Weights of a small transformer language model.
Architecture: rotary positions, attention and MLP in parallel.
Training: a variant of Muon for these matrices, 190M tokens, 6134 steps.
Each number is 128 + 24 x the weight over its row's rms, rounded and kept within 0 to 255. Layers, rows and columns count from 0. The size above them is the row's rms in percent of the matrix's.

# layer 6 attention key, 64x160, rms 0.134, rows 46-63, columns 120-159
size [120 108 101 101 109 103 105 104 102  94 107 100  99 101 102 104 104 100]
[[140 108 134 165 116 123 119 124 102 141 111  90 102 108 106 149 131 114 136 106 131  88 130 169 145 129 142 131 136 145 119 134 151 158 145 129 132 122 111 138]
 [117 112 157 115 117 141 153 147 116 123 121 127 146 111  80  83 117 124 129 103 113 118 147 174 105 132 104 157 115 151 117  94 139 137 140 138 152 121 144 141]
 [149 160 112 105 122 124  98 112  98  98 149 105 129 141 127 110 115  89 177 152 126 124 124 170 150 127 108 131 152 102 175 135 103  93 172 105 134 110 147 176]
 [103 137 134 131 130 150  70 100 171 148 133 150 174 158 108  93 100 121 102 119  95 152  90 142 140 115 140 131 188 143 133 128 170 141 172 107 140 147 144 158]
 [132 146 125  97 105 132 118 102 146 126 107 156 150 139 126 144 127 104 125  93 118  96 136 108  70 120  95 147  75 135 163 105 112 141 135 135 120 185 161 155]
 [ 79  86 182 113 153 149 112 110 159  80 102 139 113 129 161 122 107 164 117 127 121 107 135 180 125 120 123 139 107  90 137  78 132 106 107 105 156 110 114 192]
 [133 141 110  67 127 139 101 108 126 109  67 126  78 140 116 110 120 162 142 170 129 130 152 121 140 117 115 173  95 117 123 106 117 105 122 127 100 158  92 114]
 [149 132 118 148  98 153 140 126 116 135 158 111 133 110 132 151 134 165 128 132 128 156 170 138 109 136 172 135 111 125 159 147 125 129 153 102 112 127  99 155]
 [104 152 177 160 133 150 126 132  67 144 133 118  71 137 119 119 148 172 109 146 111 161 159 126 117  87 146 110 115 114 128  89  83 180 178 125 104 137 142 137]
 [100  98  69 102 118 130 122 119 158 108 161 130 125 134 155 111 126 130 109 140 139 120 145 113 137 184 132 138 115 148 109 139 107 129 141  97 151 166 134 138]
 [144 109  90 127 139 113 128 122 116 144 125 130 126 140 148 145 161 122 134 144 108 133 130 151 154 147 152 106  74  75 122  86 122  89 151 131 154 110 177  75]
 [ 93 125 131 155 143 116 168 128 144 106 137 187 121 124 127 139 115 138 123 114 136 151  91 152  90  99 139  98 131 136 177 100 107 102 162 148 106 113 162 112]
 [150 150  89 110 120 165 137 177 116 134  93 114  96 118 130 150 105 131 111 114 139  60 126  90 108 102 119 103 136 141 163  90 131 131  87 112 114 106 144 124]
 [138  80 138 114 117  89 192 107 137 123 122 146 127 132 102 134 128 146 121 127 121 153 128 145 128 144 120 126 128 134 162 165 130 116 193  98 119 126 123 157]
 [162 139 114 112 124 125 125 140 116 137 144  84 128 106 123 116 130 125 124 130 129 152 122 150 131 161 134 121 113 134 166 114 112 188 134 150 111 109 113 138]
 [123 143 100 123 134 144 112  89 148 129 134 165 130 140 122  84 130 125 154 133 124  93 100  83 169 149  89 149  89 113 133 117 129 119 141 138 135 136 114 130]
 [128 164 139 142  95 143 146  46 152 142 135 121 150 132 157 125  96 157 171 166  72 175 125 146 124 156  91 140 115 140 140 169 159 128  96 153 116 131 114 153]
 [141 120  87 172 166 134 102 149 167 117 103 118 120 147  95 139 120 139 120  97 105 105 112 154 123 129 147 159 154 131 128 108 137 130 135  90 118 106 151 135]]
# layer 6 attention query, 128x160, rms 0.147, rows 47-63,111-127, columns 120-159
size [ 88  94 101  98  99  94  98 106  94  93  95 102  91  92 108 102  86 112 109 115 107 113 114 110 109 101 118 105 104 112 113  95 116 113]
[[165 138 139  94 151 128 111 108 160 103 147 108 128 150 173 152  90  72 102 131 126 145 130 120 132 176 179 111 162 152 130 141 119 121 102 132  98 110 113 129]
 [130 154 124 140 139 163  87 174 123 127 128 122 150 150 114 132 168 104 123  96 133 120 120  81 117  92 132 125 124 139 143 188 117 114 149 105 158 129 122 129]
 [141 116 141 166 149  95 165 130 145 121 128 123 154  98 124 103 159 105 156 134 139  91 134  79 165 116 112 133 139 166 136 100 134 121 109  92  91 110 114 108]
 [120 145  92 169 139 206 144 154 140 108 105 129 138 120 117 134 121 137  87 130 114  99 127 109 107 108 130 127 151 126 138 158 129 115  99 138 124 151 125 156]
 [165 149 171 159  75 148 120 117 108 133 160  91 134 136 132 134 149  57 152 123 118  83 129 132 151 145 107 110  60 161  90 162 123 164  98 120  79 149  95 114]
 [158 164  81 130 171 126 143 122 143 163 142 151 119 133 139 133  93 118 122 154 123 104 114 103 122 106 150 110 170 108 148  99 136 148  54 164 135 150 130 130]
 [ 99 129 119 150 146 150 140 158 155  96 125 111 113 147 115 136  96 143  98 122 128 125 140 131  89 143 104 149 144 132 150 103 102 103 105 168 114 155 121 161]
 [120 181 101 147 126 127 164 117  79 117 137 140 120 104 162 148  74 136 144 153 121  86 158 155  74 134 110 149 132  65 161 127 112 121 106 121 194 154 134 127]
 [169 164 136 154  90 149 127 122 113 148 139 129 118  84 138  93 128 108 119 119 113 151 156 159 116 102 138 122  98 107 134  75 129  96 154 147 140 135 108 112]
 [169 129 158 119 156 142 140 133 118 128 131  92 129 121 113 136 131  98 106 110 123 129 122 142 102 168 101 156 132  96 120 167  99 134 155 120 140 154 115 128]
 [122 116 156 103 107 126 154 147 165 110  95 125 142 143 132 129 140 101 161 170 141 139 148 124 137 149 121 137 131 146  93 125 145 151  89 144  94 111  92  98]
 [134 121 145 150 109 133 102 107 138 114 115 113 108 132  99 162  83  93 120 154 105 103 155 171 100 122 158 143 183  77 165 226 159 116 104  88 125 132 115 108]
 [126 128 128  80 172 151 151 109 139 156 107 132 101 141 138 149 133 161 102 145  97 149 151  90 163  93 135 165 136 127 120  92 125 101 105 120 174 145 116  73]
 [105 136  94 166 131 142 158 130 139 122 119 158 118 107 154  86 132 129 156 129 140  90 179  95 111 137 157 120 129 117 116 115 136 117 146 120 126 129 159 140]
 [178  99 126 152 149 154 141 124 134 149 109 121 102 126 150 124 144 127 138 180  94 156  98 157 136 152 160  90 160 162 125 160 116 122 100 120 138 149 135 119]
 [ 98 136 135  88 120 125 110 138 147  96 165 151 121 159 128 133  95  49 160 123 147 128 135 149  77 151 119 116 103 117 132  99 116 156 157 141 152 120 100 159]
 [124 123 147 126 120 115 110 145 128 137 114 108  96 134 163 172 124 142 144 166 130 130 118 152 143 148 125  60 159 142 124 111 141 113 140 113 145 125 143 122]
 [109  83 152 147 122 112  96 143 100 125 132 134 127 116 140 122 112 101 147 113 161 129 160 149 112 128 136 111 140 147  98  90 121 143 147 110 165  82  92 152]
 [153 116 141 138 136 140 139 135 128 115 171  97 108 106 150 147 195 125 114 151  79  95 130 159 128 149 139 106 132 148 128 110 138 118 115 118 133 154 106 128]
 [170 124 143 106 154 133 110 153 150  99 102 128 139 100 101  89 125 145 148 109 137 130 112 150 146 114 111 122 167 170 165  97 131 140 157 161 114 154  93 137]
 [129 144 100 138 119 150  94 127 126 125 143  99 122 135 150 137 152 119 104 173 116 133 144 109 127 113 145 166 117 155 148 117 130  99  79 135 109 123 142 177]
 [163 146 188 145 144 109 105 126 126  84 174 105 142 119 112 149 130 103 116 127 159 152 178 133  94 143  90  84 164  92 157 116 136 123 143 154  95 101  84 122]
 [ 87 159  98 119 150 137 129 131 131 114 163 113 131 104 122 128 141 153 166 154 136 113 111 154 110 106 141 144  97 105 158 107  92 166 133 177  89 102 103 133]
 [113 173 185  92 107 146 141 164 117 156 116 114 137 126 136 125  78 123 106 158 145 112 143 150 142 136 155 163 121  87  88 146 132 123 135 118 129 116 143 116]
 [121  84 134 116 107 110  95 137  91 134 146 101 124 128 142 103 140 111 143 128 128 156 152 101 125 113 155 157 129 175 143 141 113  82 178 146 155 107 101 133]
 [123 130 123 154 116 134 135 173 103 148 118 152 102 131 146  98 132 154 117 131 111 126 130 171 129 110 127  94 152 113 141 182 109 104 147 156  97 151 164 132]
 [123 159  57  80 110 165 100 131 105 123 142 129 130  78 147 110 136 119 112 124 126 147 137 153 152 159 145 109 136 100 145 176 108  85 124 119 138 149 153 108]
 [112 108 121 165 158  89 132  99 122 125 181 124 146 132 150 122 148 132 164 137 121 137  90 140 166 146 142 163  81 137 129 137  94 141 167  98  99 108 147 113]
 [140 147 119 139 143  86 133 107 120 169 156 124 120 137 103 115 121 154 126 122 131 151 120  55 118 109 136 129 127 148 107 146 133 159 129 125 144 175  84  71]
 [110 126 151  70 125 134 143 123  73 105 149 112 129  96 111 146 125 100 130 152 122 148 167 163 139 109 156 155 137 147 120 145 147  98  79 134 131  96 125 170]
 [103 137 181 154 109 162 140 102 114 102 142 117 156  94 115 120  83 108 146 122 106 148 128 155  87 134 132 152 110 161  93 113 160  89 158 133  97 138 154 133]
 [129 104 146 129 119 179 112 160 150 123 101 122 153 137 154 110  98 152 145 119 115 116  73 164 100 108 118  94 137 177 109 125 136 130 172 112 148 137 180 154]
 [129 171 123  88 106 110  95 146 137  90 135 160 107 130 132 126  98 122  77 131 125 102 104 169 134 102 159 145  88  96 130 128  97 124  98 181 130 112 146 157]
 [ 93 150 129 141  95 138 118  89 153 104 124  91  98 117 121 118 190 143 122 156 107 105 143 191 128 124 141 127 140  90 172  90 158 126 118 107 135 142 106 105]]
# layer 6 attention value, 64x160, rms 0.14, rows 0-36, columns 120-159
size [100  94 102 106  96  99 105 103  97  94  93 100  96 104 103 100 104  97  89 107 100 101  98 104  99  97 101  93 101  99  93 101  99 100 111  97 103]
[[140  93  60 122 127 122 144 143 148 132 123 142 171 125 129 103 127  78 126 125 104 122 117 139 114 121 112  96 122 146 102 165 100 141 122 124 199 121 130 146]
 [130 114 114 133  77 147 106 101 126 147 117 106 134 133 172 134 163 150 137 118 197 113 154  97 127 145 120  85 146 145 151 179 144 141  96 159 136  69 153 138]
 [168 129  94 144  94 115 143 156 125 166 136 143 108  95 134 115 142 105 127 140 133 122 196  85 113 107 127 112 158 103 162 113 108 155 142 112 124 173 129 139]
 [124 143 110 149 174 155 108  95 130 116 120 161 122 134 113 119 127 120  81 153 134  89 149 116 100 150  97  90 159 145 170 133 143 109 111 167  89 109 129 129]
 [140 104 107 117 133  81 132 153 157 109  87 125 103 137 118 136 176 141 123 117 130 149 119 123 132  81 110 138 117 107 156 146  84  84 154 153 106 155 115  93]
 [104 150 113 152 137 165 153 128 127 130 129 130 136 104 138 140 111 136 117 170 143 127 133 141 111 139  74 143 124 136 186 157 132 115 171 188 136 159 152  92]
 [139 120 154  99 116 135 133  98 122 127 169 157 157 129 113 114 126 114 119 115 120 139 154 142 135  91 150  88 146 151 181 135 118 126  96 116 105  66 192 123]
 [110  90  80 157 118  97  85 119 145 129 161 168 110  98 140 156 125 145 125 115 166 165 136 119 156  75 122 130 125 147  88 157 126 138 145  90  84  95 132  96]
 [135 121 147 123 128 174  91 135 101 108 159 153 160  88  85 135  78 117  94 137 116 135 124 134 128 106 114 128 108  97 168 164 100 127 196 133 117 111 141 142]
 [136 148 145 141  66  98 118 151 108 110 122 125  85 127 167 149  77 172 133 112  86 114  84 113 104 121 151 134 178 138 124 132 132 113 128 140 115 122 166 145]
 [122 109 113 115 126 126 136 130  68 159 122 153  92 146 160 100 138 125 119 108 159 169 114 119 137 113 129 105 137  95  87 121 127 160 126  97  99 124 146  92]
 [148 146 139 186 145 133 132 151 143 117 183  95 152 113  72 139  90 123  97 112 127 159 146 115 172 139  90 103 167 125 120 103 116 112  80 155 134 107 107 109]
 [132 113 145 112 152 119 144 164 119 124  75  87 160 112 143  99 134 159  91 148 121 111 147 114 168  60 168 131 130 136 145 101 163 121 105 143 138  88 111 135]
 [137  87 126 118 100 135 128 113 123 159 140 103  85 132 139 116 135  93  96 120 115 143 154 130 150 168 147 139 153 112 129 124 115 152 137 121 154 106 172 150]
 [128 117 117 124 124 129 132 139  98  92 158 131 122 120 137 108 114 129  99  77  83 106 125  90 159 137 146  99 133 123 162  90 136 125 116 132 143 105 127 127]
 [124  89 172 162 130 111 137 123 156 117 133 145  86 124 135 140 130 158 125 123 120  92 142 129 113  86 154 125  73 137 134 148 115 102 115  70 174 107 134  96]
 [111 136 148 108 127 156 138 106  87 162  86 129  93 114 141  93 170 103  93 142 116 140  99 104 114 126 176 134 124 144 139 145 119 130 180 144 122 118 120 117]
 [126 160  83 144 147 120 129 138 110 103 130 171 159 113 122 138 166 151  87 155 149 154 121 164 152 125 114 129 137 167  82 111 130 125 183 142 119 145 144 120]
 [117 138 143 102 134  81 127 126 147 126 114 147 114 103 116 154 144 165 160 117 147 127 129  83 130 118 163 124 130 101 101  71 138 136 135 152 139 126 128 158]
 [112 118 143 139 114 143 124 107 146 108 111 141 133 130 135 135 154 166 183 128 133 153 116 104 122 109 133 131 147 134 133 123 150 124 161 112 144 162 113 147]
 [ 88 137 125 131 162 130 168 153 125 115 158 135 120 116 108 144 127 103 124 112 154 110  94 109 114 155 170 136 161 107 110 111  67  99  96 122 107 130 139 123]
 [154 131 134  67 144 153 131 163 124 154 128 108 161 112 114 105 162 132 115 105 116 158 102  84 142  95 126 134 183 114 146 149 141 150 113 127 145 124  92 129]
 [134 114 140 162  95 124 140 156 173 174 157 109 138 151 133 108 143 146 153 144  89 141 166 141 149 110 114 119 119  94 120 147  77  86 135 120 142 131 148 136]
 [109 154 118 137 152 146 105 108 135 141 165 129 121 115 124 161 106 196 119 105 152  98 161 117 118 125 127  92 135 116 134 124 139 113 145 129 138 119 150 124]
 [156 120 142 111 132 132 145 149 142 132 135 152 174  92 132 182 166 156 130  78 122 138 153 148 149 146 132 129  71 172 110 112 146 109 140 136 148 143 143 145]
 [147  94 161 147 162 176 152 116  82 107 104 142 117 161 129 153 108 133 161 109 133 147 145  88 141 113 112 124 132 162 150 110 103 135 140 142 126 124 114 129]
 [118 148 148 106 126 153 135 113 121 134 107 121 143 174 161 170 123 134 110 121 151 157 130 147 155 100 124 135  83 139 130 156 105 142 140 137 145 163 141  91]
 [110 112 119 165 137 148 170 106 155 128 121 107 116  97 114 138 162 122 136 147 116 181 139 119  92 164 139 169 189 117 121 146 151 134 139  99  81 169 144  97]
 [134  87 139 135 151 185 125 138 117 133 147 152  99 140 123 147 164 106 114 162 111 146 131 151 134 134 106 111 127 108 109 136 100 161  95 125 107  75  99 106]
 [146 114 149 157 156 147 125 100 134 136 117 143 118 150  88 107 110 108  90 135 131  88 148 121 137 127 136 124 185 125 137 135 111 121 147 168 101 136 114 140]
 [147  62 126 162  96 159 153  94 125 129 120 106 130 115 103 138 114 165 119 129 133  76 136 145 173 122 147 117 150 114 108 185 100 102 103 138 126 139 114 129]
 [131 107 126 156 126 116 147 150 122 180  97 116 157 128 154 105  82 136 100 118  92 103 101 175 131 122 128  82 146 102 126 131 100 119 180 176 145 122 131 102]
 [117 147 111 151 133 174 142 183 104 163  93 129 137 127 131 123 155 126 102 122 114 118  84  80 130 139 120 162 125 111 150 141 141 114 155  68 110  89  96 147]
 [131 153 152 154 161 120 146 134 139 114  93 142 102  98 115 160  75 134 115 165 161 134 132 159 117 151  93 147 115  71 136 152 139 141  83 156 135 156 132 166]
 [124 132 109 131 136 144 141 124  90 132 135 124  78 138 135 128  90 130 166 132  93 115  76 175 160 155 138 106 121 122 119 120 120 105 127 123 136 129 148 113]
 [ 89 115 135 133 135 104 124 138 126 124 106 147 109 131 142 106 167 136 113 130 126 125  99 111 162 146 173 140 141 142  81 152 112 121 160 122  83 136 109 129]
 [137 172 122 142 114 103 131 157 128 106 160 135 115 109 160 120  97 118 100 112  65 144 113 113 126 161 159 159 112 147 115 146  91 139  81  91 144 162 138 124]]
# layer 6 attention output (transposed), 128x160, rms 0.133, rows 0-36,64-100, columns 120-159
size [ 81  96  97 103 101 100 105 100  96  95  97 109  98  95  92 101 102  98  94  93  98  90  99 103  94  97 106  94 101  91  89  99 103 116  98  95 101 111  93 107 101  98 101  96 104 101  96  92  89 102 108 110 100 100 104  84 114  97 102  98 105 106  99 103  96  99  99  97 101  98  94  94 106 115]
[[140 102  78 125 147  87 152 151 113 155 158 124 140 115 134 131 155 107 107  99 120 162  97 140 135  96  91 110 134 159 136 130 115 135 100 120 104 137 127 160]
 [ 93 159 130 133 127 121 123 124 175 133 137 171 139 149 130 148 163 126 122 132 141 159  76  93 142 145 126 101 147 149  79 131 149 149 110  76 158 121 127 101]
 [107 147 139 140 111 131 127 161 159 140 132  71 144 124 112  94 172 119 109 138 135 124 146 120 110 124 165  95 122  92 140 162 103 136 153 109 139 118 132 143]
 [115 102  97 109 125 149 115 154 115 146  95 144 106 156 121  98  94 108 110 153 135 110 145 115 152  97 101 139 107 130 118 123 143 158 107 128 174 116 120 166]
 [102 126 120 168  99 129 120 129 101 137 142  92 140 128 130 151 183 140 188 122 146 131 119 159 133  98 109 138 110 165 100 134 136 139 137 127 112 137 156 174]
 [145 161  80 106 109 102  95 129 117 125 139 139 162 130 130 100 155  96 159 183 100 116 145 151 150 123 111 123 115 129 103 130 123 127 123 132  92 155 147 120]
 [118  93 144 103 154 106 149 145 170 115  89 158 127 122 112 120  85 119  89 143 121 152 129 110 130  95 104 147 132 140 130 149 120 148 118 103 112  86 112 111]
 [144 146 112 135 154 114 100 142 123 153 122 123 151 132 124 117 140 173 160 141 132 115  54 107 101 119 163 124 103 129 126  94 178 132 141 128 162 153 150 122]
 [168 149  86 151 133 139 144 112 121  99 127 129 151 107 127 127 118 101 137 139 129 112 162 150 180 113 126 117 139 102 121 116 117 140 131 133 113 124 129 119]
 [189 149 116 112 106 148 137  94 133 153 103 101  92 106 140 163 117 160 117 147 150 142 141 100  92 125 130 142 144 134 123 149  70  74 139 108 140 135 117 130]
 [120 122 136 128 137 142 162 121 170 152 116 140 140 154 134 113 158 152 172  92 108 116 115 121  97 145 153 105 155 141  91  77 168 110 108 166 125 142 142 122]
 [131 140  85 157 110 133 128 146 162 134 131 132 132 136 146  81 133 115 116 147 144  62 109 112 137 138 107 102 161 150 113 135 146 139 112 168 127 108 142 122]
 [147 149 128  71 127 141 113 111 124 122 126 146 139 134 103 172 104 140  98 142 152  95 133 138 115 118 114 127 128  80  93 105 147 119 136 150 122 166 131 136]
 [166 165 132 115 141 145 107 166 137 117 138 146 181 104 122 128 107 133 144 148 119  89 138  87  94 174  82 122 112  78 147 132 113 125 135  84 138 108 176 106]
 [ 87 111 133 144  83 155 114 105 154 109 135 113 102 124 145 146 141 126 140 156 109 105  98 141 108 150 104  98 135 149 136 166 108 136 132 175 114 102 107 123]
 [144 168 115 136  99 159 113 137 102 131 130 122 105 138 136 159 151 141 162 143 129 116 120 112 141 135 154 109 112 125 108 175 116 131  93  93 132 125 119 124]
 [136 150 180 119 137 112 130 169 112 129 128 143 117 114 134 125 126 147 146 144 153  98  96 126 114 147 164 134 136 122 125 113 104 156 164 108 114 137 111  80]
 [136 138 147 151 107 156 142 126 177 151 114 125 108  88 112 108 147 100 123 145 169 127 120 101 134 147  92 129 137 156 106 127 122 152 112 141 151 161 166 114]
 [ 98 117 134 113 164 145 121 122 133  88  90 115 109 144 132  82 120 144 131 144 107 121 104 164  87 177 133 137 143  95  94 115 133  88 142  97 149 114  90 112]
 [132 125 117 143 133 149  59 114 107 154 143 147 117 151 134  96 141 155 133 134 124 168 123 136 148 135 118 145 143 120 121  66 130 165 103 174 137 130 137 104]
 [153 157 158 114 131 118 113 131 102 159 133 110  69 129 148 139 137 131 108 110 136 115  90 117 154 123 141 101 128 135  99 145 122 137 120 135 138 112 141 114]
 [159 118  94 109 160 115 141 162 118 169 101 103  92 142 150 130  94 135 126 126 103 127 148 132  79 146 163 123 126 112 159 100 127 129 147  87 144 148 158 141]
 [125 109  64 151 119 128 134  98 134 105 133  88 164 150 174 133 152 178 148 133 148 149 124 149 114 161 123 107 109 132 151 144 136 139  95 129  91 121 144 108]
 [125 128 122 116 125  53 138 151 108 127 118  70 149 153 111 114 132 144 143 115 116 136 114 148 132 139 140 146  94  84 117 143 130 146 160 120 112  75 105 118]
 [131 166 121 138 127  91 103 106 126  87 135 107 127 128 152 146 142 128 183 159 146 133 158  80 168  91 111  78  95 146 119 144  84 139 150 149 110 103 144 120]
 [123  96 166 137 164 109 127 147 117 172 150 133 106 124 168 127 106 138  96 106 112 101 115 126 142 153 169 148 133 136 152 116 127 125 151 131 143 113 154 165]
 [ 97 123 106 151 140 124 163 109  70 155 118 194 147 120 111 139  81 111 120 150 174 152 126 115 177 139 145 124 107 149 132 111  86 174 145 133 135 103  95 110]
 [133 109  89  97 152 117 126 140 165 125 140 109 123 171 125 151 114 113 136 131 133 104 127 156 108 105 121 131  94 126 138 103 104 155  66 102 127 121 153 132]
 [101 135 177 132 126 113 186 147 134 155 108 153 124 211 151 142 104 143  68 125 130 148 117 119 168 131 105 122 152 180 161 105 116 131 117  97  86 104 130 113]
 [154 158  72  99 117 123 122 145 151 131 143 123 151  91  99 107 142 114 105 143 105 149 117 101  89 102 123 180 143 149 132  94 151 154 158 114 105 157 152 133]
 [135 136 116 135 101 121 102 152 127 122 111 120 138 112  99 153 104 126 111 194 120 132 157 121 112  89 174 160 140 153 110 137 107 129 105 183 100 130 142 110]
 [153 127  96 145 120 153 131 146 127 141 127 134  98 106 124 178 114 128 136 105  99 102 159 134 101 132 133 104 103  83  92 127 128 152  90  96 175 138 140 136]
 [150 145 180 122  93 116 105 108 124 134 146 103 141 116 105 137 154 171 112 163 105 102 146 128 150 120 118 174 134  91 171 126  89 160 112 133 137 108 164 114]
 [118 108 130 121 131 108 114 145 124 134 128 117 121 129 118 153 119 101 107 130 127 102 170 148 112  82 149 145 122 149 149 129 114 126 152 148 166 132  96 147]
 [145 156 139 106 178 115  99 155 112  94 108  97 148 118 111 112  96 144 137 138 112 103  81 115 122  93 116 143  79 142 146 150 163 150 146 101 124 164 178 122]
 [ 75 111 172 137 124 140 139 128 146 125 150 134 133 105 138 129 118 147 149 148 155 113 143 166 136 150 122 140 113 105  44 100 126 143 105 122 130 106 116 143]
 [161 117 145 145  92 145 112 177 126 134 148 127 103 137 165 118 104 120 131  97  88 111 112 142 111 152 129 100 123  94 166 138  96 129 107 128 112  91 130 151]
 [140 128 133 154  95 128  96 132 145 138  99 116 121 155  96 127 123 139 157 144 168 116 129  62 134 144 139 134 132 163 127 106 144 111 135 128 110 128 143 166]
 [132 144 110 152 169 127 160 122 119  98 122 123 132 133  82 126 143 138 108 135 165 129 116 167 128 146 110 156 152 130 130  89 151  79 147 133  91  97  91 155]
 [156 110 109 100 160 136 156 123 117 155 106 107 121 155  96 101 120 137 178 102 180  80  81 129 138 149  98 152 112 206 109 124 153 152 111 150 108 105 147 121]
 [131 125 164 143 118  69 116 141 132  80 173 116 135 130 166 129 146 142 122 104 110 120 156 136  95 126 139 157 131 119 182  91  82  72 140 159 116 102 129 136]
 [139 123 187  80 155 146 113 123 127 160 152 130 126 108 154 126 108 117 115 130  86 133 160 135 131 113 158 128 134 124 147 117 155 109 112 115 146 134 123 113]
 [ 79 116 142 150 125 155 138 170 133 139 106 108 129 150  93 116 113 168 113  78 121 153 113  93 113 114 135 124 113 173 144 135 125  78 127 143 155 113 115 139]
 [168 161  69 133  64 154 118 122 138 134 152 123 110 171 103 115 151 149 144 120  76 107 120 168 127 125 124  41 124 134 131 147 129 101  97 148 141 167 128 151]
 [129 144 160 151 109 143  95 135 124  90 102 109 105 169 133 127 103  98 134 135 108 108 180 121  84  99 120 131 134 108 126 145 126 121 111 155 106 125 105 122]
 [116 113 141  68 145 126 134 128 120 163 142 116 139 138 122 116 134 134  94 160 117 115 126 145 109 135 122 132 106 126 137 152 149 143 149  98 129 118 126 136]
 [ 91 145  70 128 206 103 122 151 121 114 150 121 128 152 103  93 114 119 122 103  89  80 125 145 144 133 144 151 130 143 129  76 133 183 131 102  97 152 122 112]
 [135 128 126 158 110 143 128 161  93 117 105 112 136 121 132 126 108 130 109 107 168 136  98 136 127 100  95 155 131 127 174 141 176 120 120 101 128 136 150  85]
 [ 94 126  88  81 113 106 122 108 150 114 149 157 132 111 135 102 142 131 125 107 126 150 132 109 100 136 164 185 135  79 103 104  97 141 136 115 118 172 120  93]
 [141 145 129 120 100 145 115 164 133 149 131 121 120 172 101  49 156 110 124 149  76 131 119  85 140 116 116 158 156 183 135 129 138 111 126 116 131 128 145 144]
 [154  71 127  84 116  92 146 134 105 125 118 112 133 151 130 139 115  82 111 161 172 181 117 146 132 111 170 165  89 116 116 146 128 123 125 137 104 103 126 180]
 [144 147  60 117 137 117 137 120 106 105 141 108 116 139  66 124 151 137 118 107 107 151 139 140 164 150 134 117 163 112 133 102 145 126 137  96 151 124 138  99]
 [148 135 130 102 174 125 161 138 128 138 132 105 155  86 137 100 152 117 176 120 116 153 114 157 163 129  97 119 111 117 137  56 136 112 159 160  99 131 164 166]
 [133 113 101 140 163 160 120 110 128 170 103 135 128 163 122 129 133 166  90 133 145 124 137 103  99 150 103 148 133 119 128  74 157 111 136 148 109 103 157 147]
 [135 128 103 129 143  97  88  67 112 111 140 182 114 141 191 133 115 148 164 119 125 111 132 179  95 107 161  92 123 145 129 104 151 154 137 119  98 120 103 135]
 [165 168 154 134 137  96 165 122 130 172 104 150 119 116 136 129  95 133 118 148 103  95 149 105 156 106 136 113 117 159 107 136  98 162 103 116 123 114 145 139]
 [131 120 129 123 156 119 191 133 117 155 115 131 142 119 141 165 128 153 129 149 162  92 137  95 119 115 163 141 152 187 150 124 136 138 143  87 140 136 142  90]
 [177 111 123 144 130 139 142 171 141 103 141 131 139 140 109 134  94 162 126 109  91 143 146 129 127 108 115 130 123 113 141 140 127 136 104 131 121 119 121 158]
 [118 150 140 121 100 165 120 130 109 151 166 163 127 139 111  92 123 161 103 107 118 149 111 144 133 100 138 127  90 149  97 106 117 148 104 181 138 130 101 153]
 [164 122 148  92 156 165 125 135 130 100 154 121 130  95  88 182  96 104 137 124 106 114 118 120 119 106 117 129 118  52 138 106 102 133 155 116 130 107 123 161]
 [122 147 149 141 148 147 124 159 137 140 156 138 154 132 130 121 142 152 127 126 102 128 132 103 145 101 154 108 163 107 132 109 163 125 110 149 124 147 158 111]
 [141 141 129 109 117 150 124 126 120 141 128 168 142 119 132  93 110 134 113 138 100 122 109 142 151 126 115 119 111 152 129 122 167 125  85 143 133 145  89 155]
 [138 162 117 136  99 114 131 145 166 103  75 115 108 122 133 112 179 106 156 106 124 115 125 109 125 132 155 146 163 119 109  96 121 139 129 126 137 149 148 120]
 [184 137 142 102 101 119 144 146 166 104 132  71  98  97 145 129 137 127 143 104 119 107  99 112 116 118  85 129 140 106 168 150 159 109  94 107 125 142 116 138]
 [128 125 149 152  89 172 132 101 109 147  90 118 122 129 150 137 116 103 110 127 125 133 102 109 111 154 130 139  94 154  92 136 129 151 173 141 140 128 118 124]
 [146  98 114 127 124 108 101 107 101 107 138  95 154 135  86 159 153  84 145 125 130 125 109 130 114 156 116 139 136 119 116 180 104  94 145 158 150 135 128 151]
 [148 191 136 110 144 137 135 130 160 173 132 126 128  81 134 118 103 133 108 113 149 180  88 147 160 157 114  88 123  60 140 144 127 137 108 149 130 127 159 127]
 [128 172 165 130 128 156 109 121 132 123 175  97 106 145 142 114 128 149 159  98 119 130 120 131 134 148 110 113  86 127 131 103 138 126 122 126 160 102 145 135]
 [140 108 118 140 125 138 114 145  88 119 137  87 154 188 110 131 138 151 117 130 187 141 166 102 140 129 132 161 151 156 135  85 108 113 135  95  87 160 115 149]
 [132 125 150 121 137 127 115 122 127 135 139 166 135 120 138  73 107 141  94 123 145 140 155 146 119 154 110 113 112 127 126  94 174  98 120 121 108 116 109 103]
 [164 134 132 119 101 157 133 110 152 133 149 137 133 138 122 140 146 160 147 106 128 161 118 111 137 146 164 104 151 108 118 116 134 114 153 107 164 116 137  93]
 [111 106 110 145 111  99 149 165 147 104 122 127 126 122  73 153 194 108 151 179 138 142 156 166  86 145  71 159 157 134 128 118 134 118 139 124 142 113  97 124]
 [104 150 105 120 157 118 144 114  95 124 144 132 131 120 143 114 125 128 115 140 129 157 118 104 111 120 136 147 121 142 175 154 148 119 111 103 130 113 126 108]
 [101 146  63 101 145 117 122  76 166 146 139 110 128  95 115 147  91  86 125 112 139 125 152  96  92 119 142 150 117 167 138 116 156 149 126 147 137 178 101 109]]